{
  "n_layer": 16,
  "d_model": 64,
  "n_head": 3,
  "head_dim": 32,
  "activation": "tanh_gelu",
  "norm_place": "pre",
  "positions": "learned",
  "bias": "all",
  "parallel_block": false,
  "init": "uniform",
  "init_std_up": 0.0625,
  "warmup_steps": 200
}
Each number is 128 + 24 x the weight over the matrix's rms, rounded and kept within 0 to 255. Layers, rows and columns count from 0.

# layer 8 attention value, 96x64, rms 0.125, rows 43-53, columns 0-63
[[ 91 126 138 117 134 106 150 105 131 141 149 138 130 119 136 123 132 151 120 148 105 145 123 124  73 127 154 114 109 133 162 108 160 151 115 113 135 105 140 119 122 109 141 156 114 129 118 105 123 154 137 108 141 122 134 168 112 110 117  79 112 141 129 158]
 [122 171 137 148 112 121 124 140 188 136 157  97 103 115 158 134 149 163  81 152 144  90 112 124 173 124 112 107 112 146 131 109 172 131 170 162  92 168 138 146 128 158 151 129 114 135 170 118 159 100 156  97 125 126 111 103 102 115  95 167 127  80 129 112]
 [122 167 107 114 108 130 124 150 126 115 133 103 106  97  92  89 107  65 171 137 121 127 130 192 138 151 167 180 108 135 110 106 161 131 110  84 114 127 104 131 146 157 120 142  96 153 131 149 134 149 130 111 137 139 151  96 102 109 177 133  96 123 110 134]
 [116 152 137  84 112 137 122 178 147 131 108 122 178 140  92 126 129 126 146  65 119  82 141 135 126 153 133 169  92 136 136 145 148  89 104 118 169 150 112 126 172  87 134 153  82 138 134  81 131 106 155 121 119 145  93 129 102  84 183 142 145 140  89 131]
 [ 88 125  35 152  74 129 133 147 119 135  92 131 148 112 127 130 155 179 156 121 136  97 159 136 117 132 127 120 121 114 111 127 125 157 150 225 198  99 125 138 123 116  90 127 101 122 155 100 129 156 136  86 120 157 109 162 100 162  76 133 144 116  89 126]
 [186 139 121 135 183 119  96 121 113  87 159 129 153  87 142 159 144 161 143 118 146  96 176 114 129  93 147 152 122 143 115 188 101  90 131 113 147 150  93 116 158 110 155 174 130  58 140 135 167 109 146 149 169 125  90 136 121 121 119 122  61 125 163 165]
 [100 131 114 111 104 135 134 107  89  81 145 120 122 117 118 129 136  95  98 123 160 118 128 105 135 141 170 150 184 155 107 105 104 137 176 125 140 136 117 134 165 105 190 144 128 127 150 114  81 155 117 137 111 138 119 116 126 141 143 110 135 130 115 147]
 [134 136 133 113  76 126 116 136  91 128 142 148 122 144 166 121  66 124 116 136 119 155 129 130 141 127 121  95 151 133 100 140  83 124 110 135 107 114  95 109 104 149 119  97 231 112 133 105 149 145  90  90 127 134 124 129 114 121 152 143 137 156  84 124]
 [117 121 131 146  85 167  94  95 122 190 167 116 147 122 153  96  80 110 116 158 132 127 142 137 109 102  93 152 154 105 114 149 137 127 173 111 161 119 145  67 123 108  99 134  88  89 125 134 134 117 121 132 138 128 120 185 168 157 132 115 157 120 119 154]
 [166 140 167 129 150  86 123 185 118 168 136 152 128  90 189 115 145 116 152 113 111 115 121 129 164 131 132  92 115 101 162 131 137  83 160 115 109  95 146 125 154 154 137 129 149 143 117 138  81 109 136  97 117 141 123 163 145 108 124 107  77  79 132 100]
 [ 97 162 180 145 155  77 132 113 179  98 141 135 132 111 119 125 124 124 115 141 130 139 140 119 131  88 173 141 157  99 114 134 104 154  97 132 110 154 138  81 138 122 113 118 141 146 100 112 152 136 156 133 130 128 118 126 137 127 130 106 149 116 111 175]]
# layer 8 attention output (transposed), 96x64, rms 0.106, rows 43-52, columns 0-63
[[182 131 127 124 137 124 141 142 127 145 140 114 105 139 143 120 125 111 127 138 154 140 120 128 163 133 150 136 151 119  96 137 117 116 146 165 168 139 128 151 145 138 135 137 115 110 148 146 128 137 134 140 108 141 136  78 123 128 160 164 137 123 147  99]
 [142 110 135 113 122 132 126 126  90  98 131 152 141 103 118  99  83 115 152  75 134 120 128 113 102 121 151 130 172 106 133 118  87 157  90  96 179 132 121  97 146 130  87 123 135 126  92 165  89 159 117 183 108  95 158 171 145 133 139 122 128 147 140 103]
 [134 104 137 125 138 115 147 114 137 138 127 142 153 114 157 116 160 178  82 147 127 158 131 117 130 143  86 107 144 101 123 158 117 137 149 146 144 131 132 132 144 109 142 109 157 110 146 142 136 123 129 107 129 144 116 168 146 145 102 130 167 162 156 129]
 [112 102 102 131 171 129 180  50 112 133 126 120  77 142 160 126 122 140 128 156 135 141 127 140 106  97 146 123 154 143 128 136  84 165 102 107 119  97 107 136 117 200 145  85 168 122 128 135 119 142  94 123 112  91  90 121 137 114  72 121 106  76 142 124]
 [136 134 180  77 158 148  98 133 113 150 135 147  88 111  89 138 123 107  74 102 121 130  85  99 122 133 113 119 135 129 133 140  90 139 114  80  98 134 158 122 135 149 131 145 152 103  74 192 142 136 112 149 114 138 157  77 134  70 161 142 135 112 156 159]
 [ 99  99 167  96  89 129 159 126 126 164  90  93 104 159 121 135 154 133 152 127 106 162 122 158 145 155 106 132 139 131 149  95 174 161 112 117 142 112 161 157  90 153 137  98 129 164 132 108  97 148 153 113  98  86 203 165 163 146 151 156 168 119  90 112]
 [157 121 155 152 135 131 137 122 149 159 122 139 130 130 126 147 130 118 182 109  99 142 160 148 136 132  96 115 101 144 148 136 154 115  63 151 105 131 153 101 100 135 105 126 141 136 139 129 157 116 125 138 108 103 133 102 125 111  99 111 117  97 122 124]
 [143 138 117 153 185 143 114 118 176 153 127 137 137 100  97 133 158 109 139 115 108 131 122 127 126 148 138 151 116 124 170 131 160 137 150 110 130 147 134 154 163 119 132 147  62 155 126 127 104 129 134 110 102  95 100 114 136 158 155  83 125 134 160 129]
 [151 148 108 100 165 114 151 135 154  88 108 155 109 168 127 139 161 101  74  98 136 103 108  78 157 145 166 124 110 154 120 132 137 120  94 156 116 118 134 120 110 148 123 145 142 167 108 135 106 114 160 124 142 110 120  96  96 100 135 129 129  98  96 121]
 [103 128  91 137 115 162 113  73 135  87 118 134 129 146  85 112  84 123 111 109 124 124 139 132  96 131 111 182 134 171 126 143 103 162  99 126 128 129 109 137 104 122 141 104  94 113 123 115 163 141 111 126 127 102 118 111 109 139 110 130 172 190 111 140]]